{"init_std_down": 0.0, "learning_rate": 0.00367, "decay_fraction": 0.674}
Each number is 128 + 24 x the weight over its row's rms, rounded and kept within 0 to 255. Layers, rows and columns count from 0. Numbers have three digits each. The size before them is the row's rms in percent of the matrix's.

# layer 12 MLP gate, 256x256, rms 0.119, rows 100-255, columns 128-191
106:184146117164146086105113096164141141110094159157143126140121132161165140126158111125151120133117181101122101128088078127162130194134123127147123087173120132108106110146121138111119120123123129
103:150183164109106115087132148100107140096136127116137121097141118122131144161138134178126111146131088098150143116100102178143154114108113105107086143138131133178119136144105136133117144151108133
083:183154113117129094122150089159143143134119128101132125107093139158091127130127136137138104092159180137124181104124148146111123160089150099092154150128135145181142159097171104094094136098089143
105:099145140154145151158139153104093134133122098132091140158148131122127132082146150115118089111109121165141106148089098136118121120127103081117092087142145150147136092078146145177100075123159118
103:130144120168127114142136132090119158106112143116100162109137110125157121123117125105149155130133143115114129099119126158109107092115128138162131100134088132120085172101106143112135135130118116
105:171146121125146120144082085109130152124106110106150094125123148119109125113133110110114116119127101080109104102083137120109132161125147136127125069102161122183129129114185098110147132152137128
103:125148128137097142129126115127166137139137112123140134125090112089132092130107130119124139138134180107126145124124140112131150094101110109123112104178134169139148120131141144107134153122128122
109:133122109161096145132111107110070138121087152090116122116165150155147086156104141146112081106135126124093115161152119106127093098127149141156130192105131120151114160124121120110110154165155157
103:158151136119132106133105141120121119128115129122161110123135156121105153107094111077124159103152147173137100170094163120095072124130134139168127150139115136168098128091111115140090130119126111
108:108139158119109124082094082119121188122117137119123109089122115114171151104156095108145149146149123145132144132137087130133139113122168165161121158120126136121117126103144135119089130082118107
099:093147141161111109142128134115114149155084143165141148143126103116140108093140119133170163148151134155149133138142119120143136163129117113136111121142143140144076116160108123135149120154150127
098:130157135079167129158120141137148118145167116142117146125151164104124113136169111089127140119093132131130097143162094071113089143179107118108122152107163171192139114093169097146106127112118126
101:153151144117106116151107100096137154139157100115119126109090144123091162135147115085136110115122123142145103101128143118073124121110131174132147101109137140171113125131110103110138153113120178
107:120091092159068096111148139097141131156124130076134140100130131115131096140094075118142128152117153155126117152120123095150151130160126124145139115107149131124159108121116125139093119145146132
104:123153149120162103131153099126137118122098116153137115073108142120149128111121165140107109111116144110114152139121106162123126163150115124142178124168129157138129190108114137149108143101110123
110:124147126154133107153122128140128137118123139124145097070124143130141110140142133142109105119117131081124079132167162139144124107151113139125072143118116131146110133127169143180151135122097146
098:148137141113109115135155130089118104121138105124115144119114152146147137126150092181116144118110119130093116141103085139168158143137131098136127123130177114148154163190154161123111145150112169
102:119154116172122128148136141123129148179147114065129165101145127108139101143136144136124117142148151154111117112125129126144146096126077156107113111134100132115171154124131097154121141118140134
102:169164122169103120143126125125138128162087141126132108141125155108185127164124105189121105161127172139111164142124100100135150127130162107118090107081101144084130142183139156095107141196132126
095:164157141096121086093155146112111140149113088105099152163164104112147109140139140155154117147145121115115170104133106092103111152104160124127134109099151157142125138097131166099153108127081106
095:135133143127124108130137124134125159132130131118142145126136126139082113129127082105115162153097142132161132137158150155109162139143105084140138108141174138165138112112106122151110135147155127
089:161089152143160159103138133143156160117135113119114105118125139106164156125133152119127150130143118101098134135147118118151164126140151118107140143133136158140125133075137084174118157135095119
102:134148143142159100149124147123131128167151115128104170102122106119108125125133114178139115140160111134155102138118129103194109105115148105105082143146149117139144175148116149145136146126122162
097:120059173111139113103121112101116156130136126155139119103127133115140130129117107105162110113156098132129099070137103106170179114138128130144117128146069099165144127092138124105126128076129114
097:140108133112133123107127132087096141140138148139106155119110176122131123116154164145132093138158148143155116107160141108113120109119170089119108149151149126092132162104125103154124109120131118
101:144145151129129082084115091165123105130101142111128132139137135089113114157142106118111142142117119101110098074161097109141075108120128082130127114154123092130103114149149129106187147108154131
101:121150115188120139106099084103145071150152130154124088159112120111108121158094130146130115086158147164098125122144120158126115134137142137179095182100092113106091084135155125120170164139101122
106:144141143099123106158127145143144162127170163123094139117170131124119155060127125079163177169126120124133105112072114122129128058124139123112100083119122132111143126089162186168151120094157173
107:115115139153100071123116088131106136175122107152143120130114134122159096157079143119134093130129095132141082135129108107105114079127119142125130188146120111116162136130105117129107087108126151
097:127107122136130140129105151130127139142129102149141085110090106126091154128118138094107110128162122130137115108150087152100080134147130139155168128133086128092107131134152094140172105142163142
106:145116110124128159126154145097121133116119131115110105161116120122168144081163156093146162108150165102124117105155156145133127133119115126143120129126162162146112127162134160141129128178126111
099:111116127141117165095094118153123131122061147100092152119117130128118149168098168120152094134157146126121139133184116129153106066144119123130061114150098165110121130113098093134145101149124161
103:101148156153125107123144151099146131101098106136105162188140126082132139103147124142143092115141128110147109145133059140130108125117108125133066111171142105122119138133139120124141132129111129
097:124149155161102110148099154112136143124153140122101126133172122077156159131157144170112129106110140111128146153102126150121137122114102130156125135107105105134080123147146182159145149135108140
088:117129136131066131123093137118089107119144155110121138142092131134096172131115112168160108141156140163125122106142096134138093165107190150119166126120113142147122109134165132110124079151138134
108:113096111141126110113165131163098150148137108133107091120096148134186106159131147137106139162148156180116104145122146145166154119096204131143107157135077146130150141132097148118170091114152170
102:094130213120118118095147132121165085132113115086099125103154167112146167161114131134081107122150153083127124110099131153162101136191122159155106141116146128139100157099110151112188147121167139
104:159133099146140101041167122109143077195149123133108144155123079102115180140147130132129104105078137129094147092109169142166119130075144146123140168144117118120121140143131139164130158129163132
099:124133125189134152155114168149121158142112121122104126135131104124093183135078090103119073140160134140178168113150117140100132147122109129124120149125168097136167090119170145119119141141118144
099:183167137105127109114080135068117164135094096145094123147104110141117108165096106120107158158132114103117124121179091131096110154109105141116105092108133137163111137142114142133150124115114133
098:117135144140142097155105123130106123079134118105114086153156164121100126115171100090159131143097134132145096171133106141141109123132125149156104116102111175146142090079105103127105155105111080
099:084134133134095163124127118176160158121150148103142100119137121113151103125137149169140099159114143100112131112141129128116132143138148125112105091128130103063122124099192121137134156125139108
104:154146086109113150141096130142131121135150141139182119127101157126149100165094163120144097074130083138072127122111123109135125125135128100142143134130135117107132090143103147122140089153084132
089:147124155155097131144165083127118112115117170082132109135087163094128118169096171100133159091143122129183170163107134121128149145073124106144138155064124122112150128098184111141115156105097113
101:128113104124123163115154110154125137136119169138111138099137157162181159128145134148163130081137143087112133125152141146139115109108149144139118134104129143156119154090132150125127081118098123
096:143084089121135107143140117115153184149103105100144123140182136104198148111118165131095165129113135129128129112117100139137157150122110113103132178116115155121162107137142142108118094142110094
098:114146127096118132136121121125072128074116122134160159117138112149136093139174144136096166152140096127105136118080150142138151118110085154120111170182172155137107121133121120143176138119108104
091:133149141136146104141184129157099108131182126151107148118106171135061114120150144171131092151155133128160136104126161189105136131124139144121194147168164138131108149132092159127119073156116148
094:177166144121129144205157092127116139105054151119141109145105145141091139061132151093112092130163118174165104103142139080130110111132154118124121166065113176126143124120105128109121116118118100
103:105111116149109090119128104149128100130139153114137126081153121081163110143092165180137121130171127163096102139146125119213117111134121123146090169182127102118126151142133141104126123089140145
104:116114151155147111130093081103103135135144112133164087159102153099141074153159127130178134115138124101123123111132117142152106119127141125095170139152110123131113139101141143157096141087117104
098:109150130133138131139182136101148118091139153135136134137138097124067104128135132119146095138153078123119134177138140103127136161076176095110111114132118117105135139118127061118103146118131102
097:099174110154168171116100133101083079105156112168120158148135166102139124091130144122122125152180138091115144138108163111124124129126138135104120150178119174101119128113158170146156111104097169
102:129113063113106129164147136130139153144111136137113096127095166100152151147126127127119141161158174155168122122144132154115124181094099123114195179123162134131120148155162082106152138096155089
110:147110144133120126137111152126150120135161110108116093113127139089133133108132158098127181171086139129106106071137138112107144124125141156128162112135154142137099137195126112158132123118148115
091:100150119112114155138120140103119120136151117139158141159120159087126183142164151137095085121141150125116079172108097128144107190133160121107131130101151111175151125155163150147100104141149152
099:164152170109131123109141132158154097156170116134112110135171123137082139094130171160120125084176143148154159107122135138125085138144105156139168094151122150154141150117126115137136150116125166
105:135136097131118127102122156106122149148137114108108117122143123085143122164141111089129097125157158108129101117128121127122112120137098164160113132133102117085152085139140148125161122126068151
095:090106098072142139100128130123080129151094125130142085107125140084158167132148127097128136108141145151148129146122155129170103112121181120137146107109121134115132119082156098159093139126137093
090:171135176142120136107127132133096122116135131124100151108108120111103157062128133136144102149178154125145135102150135127136129119165098158132138083100115142128098114113145095150101127148104118
100:105115145122124114134125143071108171116132157132131118130112119107130103137161148116113102130123141112104145119092129151150124124130154113101112144145123121137112157166134116163128176134198103
103:134138066098106164134135156137116164161144093121082099114119108130137150129139126114128155123119130130115133152154130129122163164111109126118097083129096092175152160090164145105124115089108133
100:120143091088148105147143125137105106112100096104148159131074154142172122148101175143121074103123140120137087142099095135149104118144093113160116119108111127093179149132149137085105067081121105
102:136114116141124171115181116118133154112155124175102160132112136129102169117139105115130079173124128109142097117154159167117143093101113140139104106143144119109072150125109136077127130102110157
097:142163136136093153173115119141104092096124150132138124108118104142100115133130124143137131165119156105171140117135126102121132121101112134104154120098125092120141160166156150190148091134126130
101:141170117076117117115144146116119175137149113129149129124102126114102135157178112104089122116126167149126135143132110102158136152159101110129128146149105144108134164133158127120096139110141136
104:146151185134160074136126136136122141150110113147112110110141145164164142121146110138080126111133157137098123119114129117116114134133116111124145119142111134109123169129114161135169124077060134
099:148135148129120120120125134138092132144104117147097112115089162163132114134156134123144077110162192128150143105138165149143134082135120167156087112127125157087170133122128144152103148122123158
101:126128119126111111088106092149068128150101141150096088138116155154103111122144074157137122120151141140100179136184134145138124132133127087132111097123142135152162139163131133150145075100164137
089:136162146144104143133153152150126135119158158111100165132145121144105111122103153203085144138143125134105121157144118153081125156144133140167156167175155122148126138143147150111140123150140123
095:156134131051095115124116115087149161167146139085144123107089096111136104157157149146161095119126100139124139123140132119137184098141153152162131119090157138118140121148101092140134111151151143
093:098118118081136163147169123127117125169161145156103081093097158144138110095099162207090107142118170117127160151123164095120097115136130164090135148126147110076086117166112181112106128133119119
098:154111178088099132122119110145096177118104116109096141175115068141116149126135131154121136118125129123143122131102167125084153123136095081093117099102143158103117136116168132121112141088156174
106:158117131118151103108152114135165104142133132111117143080159137146137116117108115104104131147099084126110123092088120164142148121137133126139129124124142143134135123145145185109108128107141143
104:136158102149171118140168127069108143155102111115093149124104102124163094165119137144127086105157167158139106107118147140106144089112146154132136159147115134125111122107118152141107122114130120
099:149122117122139099066134094138133140123157151119116149175134142062151121118154129067081131080159123119118133123157144118133130105113113103158081132127138113106117142132138139136126157141142156
097:199113127109084065164145152163146137200103119153145124122120108111138129155130135149160129133124148164167132127105131146144137128130119159157177127120096147153126141162128154089142142162081109
099:118143159150132129131114140123136131131122132142156079167193143103141129115119099161116156082132090153124157146145101137098074150081128147099129085112086121140132167093108127148115135160170121
098:161130109160105077120119153123121134114127132122150114120125147131155081088153134083162127123143108139083142105129148168142131182108111129098141145153118090131157139183102118098149140139136119
096:123166149134134092126184162125182091107146127089098138139115097138120092179162137123175152137077157112143127144131118153169117107129137099124120158137116130147105121154122136104138167160125131
104:096129143145165130137163137115141091128143124135123103147136154153157156142126101141123117128099093107180145146148118147131115135135090130086145151121148134120091107150138150133129129144103087
103:128130134132094085162157117120115151044122118172150173124107153048126127134105145119160160139184119124090108145115142104163147155112110158117114115117118112107128114156130134170123138151113135
102:110123125155114148147137167127099163099106133137132138109067137102122135128133110141161114133158069144126136169148124117123116111090090138130112104143136117159108141125156129167130148143114113
107:127106152125149128141133107160122149147103086139123113156127143144117123119085151152148151165140153124160163107158109136121165126125116136134160101153166135160134134122134161109124061099089117
106:098121126048159153135142103140152108190125083139129147137142138081168110193136171166121099147140159127143145143125098144091169153121115120131093113145091152119152143098121116136171128120156131
105:137134117159146113104177101134122141114122125157088154121143127087132145149146134113108132155093158115109099112147135170139075148104158122137077097127100161087136195138188115151120147074119103
096:109123131147139122141119127085148118152125118141116115148120164120115148093160096133102093127161108114136116099156129116118129139146125125144177157139131137123114112110136104083144163166148127
106:122118114133149142169120130136130156130149135119125156125111120123141170076120143075096116136084142130143135149145114145113135071143103102144119144104104088140116132129123146144138125111174109
103:132142076128081101104141150133051068180075115111090173142140131138148147150123123138136106159139124146092096076134103187165137154138101125117114127119184106134141087121124140148118127100150086
096:077100107064110147135161106119122137134143134103137100128137125122102122145127160093148130143138144158173165137147137140132129106102098135145124138159079119137151115111113100096089122122107128
107:084147183135132151131128149081136115153144147040108148149151110147102154187104169097133150144134116148140093105112162124151130090138146148076123151168125106107096188129115139106149139116108102
090:128157137130084111112123155119114137121128120104142162171114161121138107138150140144123179156142153128188158138154137128105104140139103106106120156148132114104076149097087086157127126135180155
097:108134174111139141138128115138153101084138109143141096103117157113153126088125142145102075143126066111151081117115153142103114115096110151130120110166159147108158137147132134139151130109114116
102:068149086137140114110124118105139144128113127120122129092154152107151098097106124088180094129112129148137131131140118117120091095164170166113152144155129134156176073157160141193153129104135096
104:149160113175103135144132142141117137130108148141142155111113158123131110082143142149119076110157108145141117172104118128123119124150138140133113165111087112105120117164125116134148129114119143
104:102141164183169092167144133107093141136144146102147136129123137091169144103124163149134146097151110127091126191115122121118176109109114123124112142128145106119143154106155118121110128075096124
112:151137111131111156137129137115143157151141118086133126152141117134162140165139146106119131132162142162173134112116162125125114109092163103160159090121140107142171077132117090127102163200126163
098:174136127159171165114108107128129163124171140127136126108117114121121132129131109137084116141152099113140113103114110176105144120120131135106125111103093136139132148157101096152136167125181129
103:119156160123087103076109152103133121137165105107148132119112139103133110111113109155104121177183155119093096140136111117150126088123103102120124129131091136095141116146145154139117106139134133
100:143146120130167127164136071135134160161154111110137161182153161102173107125126166125098096101135123166117117150150124111160131113133140144134168149149082131149139137080198162157110130065141118
099:096146154105121129101118113109094140153134122105122158120151120095120165125146130145108131146083136079131107160152129155120125119123140129164106123131115135107074129099156125139133088090175147
096:107130190154071121116146113144151124121132093104134139109146123113148095114152135106101109092080138137125117104171124124143145140111110177087116124128148102159138132133139085133143106117107066
103:116107132135156128126136112150126097150117099151112160141119136096145112105134120139134110117133129125114130097136142137139100098142127152138109155140097150115104154137138088115151101142098153
098:121148097121089144120110131080086130154137099120122091096086086145101099110100141153146160089136148120145123126111093119097117100112120128134105156099121127168134125127101134126135085105102107
104:134119130150103115121139090142145134071144123124136126125133148091145144156110133155117125117088160126121127087154153153130132155153118138195153106107140145119160119123172123142103129140123159
101:147108126131146134112096089122127141146089155134113132132148122121145145137114119072149143143117156166138140086169148166089138103118104131084152150097121158125146160142166141140109146146113076
110:100130123137145157095170131154110123113120152157094119134148154108130157148121109139134100141099133157135110096140129079139117123156105111070136132091175109093159152101115128114113113133162139
105:092136116116092100113136121120140112144130115123137128162102099109094163127127119131149143097145136114127097075076138121186153127171153104132092099158101129137150137121144096126139060132144129
095:131101113102110158133146106141134107144127096142147112136139160125158103145103122155157137128151168072169129094145171104161092152120075130154158126103137106133178138094131134132124150152183093
099:186153128113163090132144091133124125122136062142114158100148130100123128118135119091149151142092107155100143135098136101116148104093131117186163120086159165149119123114139129167148110102163151
102:097154148116152111150122129148104173133154175164102132159107080136128127132126165118105161145116134109129108148120135076103154097067113095125141107139145127123099154129124133099108131137138168
107:118120148127124135134096138132141153133095135119107122087140116108089088144177143128093138124139153090097190128123118133112063090140130155170183118126120117118111139123119161161134138122170138
103:113129157097105135106088117119120113105181138128094161130149125130162162134165134146129127136112139128107146126152134114106107142095141153120119145130127109116106124112147099141176124145124124
100:106156129083139124105197149101092116140146104160091122117147104129114152167095121167103125133148111159115125130115128149134148134152125122134108141141130117117162126126116150144173081166134115
085:150101080136121117097140078122131140141153098121100122152155157154122110142119174131121094146123094157143082169134084078167099100133153156084143129146152149143091114117137123100141132106108102
097:174083182124168099135108157115171100118133125118137107098142112116147157136127135114107097137113126121125141152127125097149143078147166102150142139127132107104180096129137149142126122134112069
102:145102137087155086127136148133095140075128150167146140136153110127123126144089119131170149122113114103142153121143127140155124140100104106147129135144162105110147129147155079106090099126182139
106:101152119140083136163140126129126164135122116126094141114163174113125097135122122108159130125144109113117092129116137146168096105105136119119088105115150160125134135088177140162119111121121157
086:160146159100120121156109098114144111127138084114139155150142144097132108132122145134130106136087141124111135106126074136165167145143113104124158166141175108123152127105138152121102155119124145
092:093123138131104132127132110139099127084124108098109125187138159111110155171085098126156128119115159158152172070141114122124149128135094109134137132147151137103157099118118143122134153114132147
095:117122134097104106159131146126101104099132166114137135155147087165103144109139108138072083152125132143144093118152134078148115119135120126080075155102148117136170164126118100121084125148140126
104:086190158137121092107147158108151125086127149114143111127183140105111125142162120151119135107120122126144144123099135155144120084141127103138097139114123159144134181143140079157107146107123092
107:100159160121115131158180139144124103088112145100142109061103115114124130120179138136148134120110116142152136113099149145116104103101094092119132113130094091138135118121130137133117115116114118
096:114132139128114145140118114115134140132073127156094116098088158130130104122124130136117106129086096125118144096081158153138164114098111167145121090118119133136139136118145101133147077142141141
100:118143062155163132126132119127165108126145122130106102131080116095138125097121141152118113096140101169104123102064163155166136122124127107150113121157177133092122123174140105104150115152110118
108:135147123133090110168127102143128091107124171164100106113184139131144175092136114091156144182120100147137155116163103125124136112104114119146085093143100107201102117131137135097156126157169119
104:067121134109128172148144144103099117150107118127125123104116134124141075108124158067134092138132126161156114097094124145165124132151190113141096179115094120130098114086158148090155149126138065
110:110141120100142108082113171110107155108097104128077109138097142101165121120121099176131120121121100127119105158132137088144123137146118135137166094140116114106093137161097152206114122117147109
104:137156158124119110133156116054145094159110108119160087150151136139137105143105169053120149109110110166151104151103146152132123149100119179121138141106120146129142111164148125127123109125154139
106:115135142137141172143140159127137117136110090145132103097136110130127181131144120119126137125097091118101148124089105137094145142135129128139094125155134141158137149139133144137146121106132146
107:159173155103148110146122119149142136152131139146124104112190145068176124145152126171120141131146133114116065095154081129125149118110148095124105152131129132126123123166113116104115119131135160
103:135124101150166094135132126097063140129141144113129109137128136141112138114132126128104126160093117144131149124110149131142098109142137128139170123082153133146107124124061131128138108128127057
088:144117097150101107175076115109157141141170143101130112156131149072158125127160156137122132100133109122107125142128128176101141163140137113160144153150131107145106116099137128121169139111131158
098:095154082087126118103092151126137092146103121121142113102150167148102110137098179120135119146101117121123088116135042121129114078156117150132155119114144166103128107129145149099122167122199098
102:114137123136098106142105060146184127092133113137136134114129104110146137089172150120121116154168130129113103140140151141130129139138104109111130137150139112131125125107093093157141104116197145
096:094116117140094157082121085130097141123122113119118138100131143166111132147146156199132133109132108133135099140115104119147113105160132099125119049103137101136097134094113087201147054133139103
108:152101126151147134160157115145112132148122074103161097157142133118154132139108118135171131104115127143155103088135084110160140125141147102122071136129096111097158150140155074148106120146145123
099:098148143129127110124122113097070176111144103109125098149108169119089180120159110186169153128128120094108147144128137134113118060128133133134138135147099152083156144102129134134106129186128091
103:154124148141137111154120131123146134098086119124095154156138096128133140117133098144129149146150098144128107132092110153131115110090138152054101066127132127162139128167170120153158107125135128
109:132146162145138084106156137080118160132093110125124109130131166063146111171126169087144123120155101083115135094127117149116106151104086128103101110128134147125130124109139161099118145070161110
100:096097103118147104167156117118099143104136126123113151122123108109137088133125115108082161116144123125117127082125111108099107113099148128140136105086138084142092162124116079138141133134091080
106:141109133064183117091155152113139149114133145136100076088100105124118167118162147118118112123142158137174112136168141122145135097088123096103096139097139125124118131139146160135170125132154116
094:134095133125143094128125107186116138165099153139099086112139135109058105135149116093108124120123150168189135122104141139172105135116105139105135113141077129107138143151167133089146123104131092
099:128174113117090141138134111086149147093107136123104155109167166112131112098101158078133139164123128126156153134158116122144159082159146125078108122127144138108132131132086148135130125104130135
100:151147110105119153148182125176185124134056159116118113129114135143104158142153138120148119165136160109079103090183121111104110132130100155129106142135146072102168129155126101147078118115099140
091:125110148088147082154174133109114137148165092103156107105137166133103138087165132144100128146166142124122108159127177112181098151136117170124150145154170129133108185160101129146150105107129118
106:106114112152112151124157128130128145074136185132142099108136084099111133121148102114100136141161126146145126148118078171139180155150107139122130131115139150171113121136149155146138074129107142
097:168125122079115111118136118113148110127128155113115122123110158113155093161149104146153120119122129112150112090089143126122123130121183118131178143135164178126118152094129116146117120096100146
093:130175104144135148089155148111094143145115141135121130170121172123113120105145090152090110130167139100104143099147158078134153084136098123131132142135140149116090130132173081138114130073151113
093:163164144148170101146080123120093155119114115170118139113153107119139119134098156136176147141137107144134109128165139162108109150140179116087130140107097145107162137101119113130107099080118078
092:129161155117111133122110072118167155162134121137127127115125135132160137132156149104171147153175158131122124140068119157138130124089127137093092139103130126156156111111148134152165140101152086
100:127106117127127133128110102132104110127121103146134106119100172144144170132132069127115181109162116117104124098130083145164114147104152140133149166110145108118148092146162161115060127141172094
074:173123143050126117116171146084136108121132141135150126125122137141150085149109151119095113124120091129111139119153093140154113116192090099136127121121118135115109130140120159137147142110138124
100:125133160153109105134117140093140144129151155139132170117088143154180134118148110115115145118129125124141145143137122192117107128120129093131066160093138093162126173121125103131116109086149105
103:137125123098087121164128133096118140124121094109154115125122128103084135177122171120135137129145118085148099175158105127149176137123102119136110159155153144163114131133109110152136110117120131
093:086158135122129124146099156111120135124125142108136130152127129132128113120164107105142128109115173134172116115132104122106162112135094136111118091134144093138137097141141138087119138158090102